Each number is 50 + 15 x the weight over the matrix's rms, rounded and kept within 0 to 99. Layers, rows and columns count from 0.

# k: layer 7 attention key, 256x256, rms 0.0563, rows 82-92, columns 0-63
# q: layer 7 attention query, 256x256, rms 0.0542, rows 83-92, columns 0-63
k82:66 60 41 69 36 47 54 64 63 53 39 49 42 32 56 40 52 45 54 42 61 75 63 35 47 56 64 46 42 47 28 47 60 31 54 48 69 51 69 19 36 36 54 67 40 46 57 51 53 65 35 45 38 43 22 45 39 50 41 51 54 56 51 66
q83:35 46 73 42 51 29 45 49 42 48 55 44 50 56 64 48 62 64 68 28 61 44 71 43 34 35 67 34 56 48 80 42 49 56 33 50 31 73 24 49 28 33 62 50 22 54 61 60 43 35 58 54 54 47 33 32 73 35 48 49 33 60 46 49
k83:54 55 70 68 44 44 58 34 44 23 54 55 40 54 40 55 40 51 63 50 29 77 66 48 64 53 62 30 36 34 77 59 72 58 38 26 47 51 51 48 53 54 37 53 68 54 56 60 24 39 53 70 50 47 45 29 42 53 33 77 66 54 41 66
q84:41 59 38 48 29 65 39 44 27 25 68 53 49 60 54 38 69 45 61 68 42 51 62 54 49 60 66 47 40 45 67 54 64 60 41 69 53 62 32 45 62 37 40 72 44 43 44 56 31 51 57 31 51 77 33 63 52 57 49 52 55 39 32 62
k84:42 31 50 51 63 67 49 32 66 32 56 53 62 19 56 54 68 52 60 66 42 45 54 51 59 64 31 23 75 55 70 60 68 32 21 50 49 46 43 48 50 56 42 75 16 64 62 34 35 44 67 51 49 58 37 59 60 60 63 56 46 34 47 62
q85:71 56 68 31 40 44 81 38 61 46 52 58 60 51 46 53 63 64 46 55 45 41 51 28 56 33 74 47 61 38 35 51 56 62 75 49 60 31 43 58 58 47 51 43 35 34 44 55 52 56 49 46 72 41 45 61 31 65 74 40 52 61 49 54
k85:44 54 39 24 61 52 49 51 71 53 20 52 57 56 39 42 29 56 47 41 39 64 51 57 36 53 46 39 43 52 66 81 34 43 17 44 42 75 72 55 66 63 17 53 58 52 44 38 55 54 57 64 49 46 40 43 72 60 42 77 45 42 52 55
q86:36 65 61 53 58 55 34 62 35 46 36 28 52 45 63 66 12 55 49 39 42 34 48 57 60 54 56 49 50 60 39 65 42 55 15 43 72 52 53 49 62 70 45 55 43 43 61 63 63 51 47 77 61 42 33 47 57 68 43 45 71 70 70 48
k86:46 41 57 54 68 39 75 54 59 50 60 62 54 51 51 63 32 36 61 58 26 50 48 67 51 58 37 47 34 44 40 86 80 36 10 46 59 23 72 61 60 43 50 60 66 70 24 45 46 47 64 42 68 47 65 63 44 42 39 54 45 49 57 46
q87:51 62 56 46 58 37 47 46 38 49 47 48 72 61 55 58 53 55 58 58 57 48 47 43 59 56 56 51 45 29 42 66 40 44 46 47 49 53 52 43 51 37 42 56 56 15 52 63 39 68 54 56 58 70 41 20 13 60 45 45 28 44 38 37
k87:59 39 66 41 39 39 44 68 58 50 64 56 37 43 40 56 73 60 47 56 57 47 55 34 50 51 35 58 27 70 56 44 71 72 54 41 44 47 37 34 58 43 73 63 50 50 39 55 44 58 30 53 41 54 39 40 35 51 56 53 55 46 52 41
q88:40 21 38 50 50 46 59 52 57 65 49 46 54 54 27 47 77 57 53 69 16 52 56 47 52 60 48 51 52 59 46 59 58 35 72 59 51 42 54 45 59 70 35 64 58 79 44 34 46 43 50 44 52 73 59 37 55 27 43 50 40 55 47 61
k88:47 32 57 38 62 30 47 59 67 35 55 53 83 30 55 38 59 54 23 37 49 47 58 70 44 43 21 56 76 38 36 23 45 44 35 45 68 26 36 64 34 46 67 46 40 54 36 34 39 58 40 67 56 34 47 55 81 45 49 39 48 69 29 56
q89:47 43 27 18 39 55 24 36 37 20 52 55 47 61 41 33 63 47 42 41 62 38 66 72 42 14 30 43 63 57 64 46 61 82 48 88 37 68 28 41 41 69 46 47 48 66 51 60 23 53 59 36 58 64 61 70 50 65 61 43 68 69 30 57
k89:53 40 53 57 39 49 43 63 51 49 61 58 45 66 73 34 65 43 59 41 75 47 68 50 56 57 48 21 62 41 38 50 55 56 45 49 65 47 39 40 32 60 75 51 35 57 53 21 40 59 45 29 30 27 78 69 64 45 56 41 46 55 39 44
q90:52 65 52 46 80 60 37 42 49 48 31 49 75 65 50 42 45 51 59 57 38 24 48 54 37 60 70 54 60 35 43 50 67 33 38 66 56 33 64 61 72 56 44 39 52 56 48 41 51 50 52 50 56 72 52 27 49 45 52 32 58 60 50 40
k90:52 39 18 51 40 63 42 53 68 46 43 50 41 45 46 41 40 38 62 69 50 67 78 51 57 64 32 51 83 69 49 54 55 77 39 37 38 57 39 49 50 24 23 41 78 36 32 51 61 45 60 57 25 57 46 49 61 56 50 34 32 63 43 54
q91:51 59 59 50 40 61 53 43 27 50 66 37 44 59 54 53 69 50 54 47 66 38 35 47 53 61 49 42 22 39 42 53 37 72 64 54 32 44 43 70 41 51 60 32 29 59 47 56 40 35 53 41 48 30 70 48 75 52 46 60 50 40 54 61
k91:42 70 72 65 19 64 38 32 55 01 42 36 44 47 30 49 61 54 42 56 44 45 78 42 69 75 34 44 70 74 61 60 65 43 53 53 57 38 28 50 32 45 85 51 32 46 42 61 36 54 51 57 40 66 53 51 34 38 51 38 61 58 30 40
q92:67 59 47 58 67 57 63 54 42 61 38 37 61 64 33 39 40 63 51 42 58 56 56 64 53 57 37 64 35 48 20 39 43 65 46 61 58 46 49 42 52 47 55 46 48 64 46 41 70 73 57 66 47 12 46 42 68 58 72 69 69 83 38 48
k92:81 58 37 66 76 30 33 76 56 86 53 42 70 73 55 72 25 46 51 49 55 36 56 50 46 35 52 50 27 49 59 47 22 61 37 46 64 46 70 56 39 48 55 75 64 40 40 59 49 51 55 64 46 83 39 64 47 55 59 63 69 25 58 41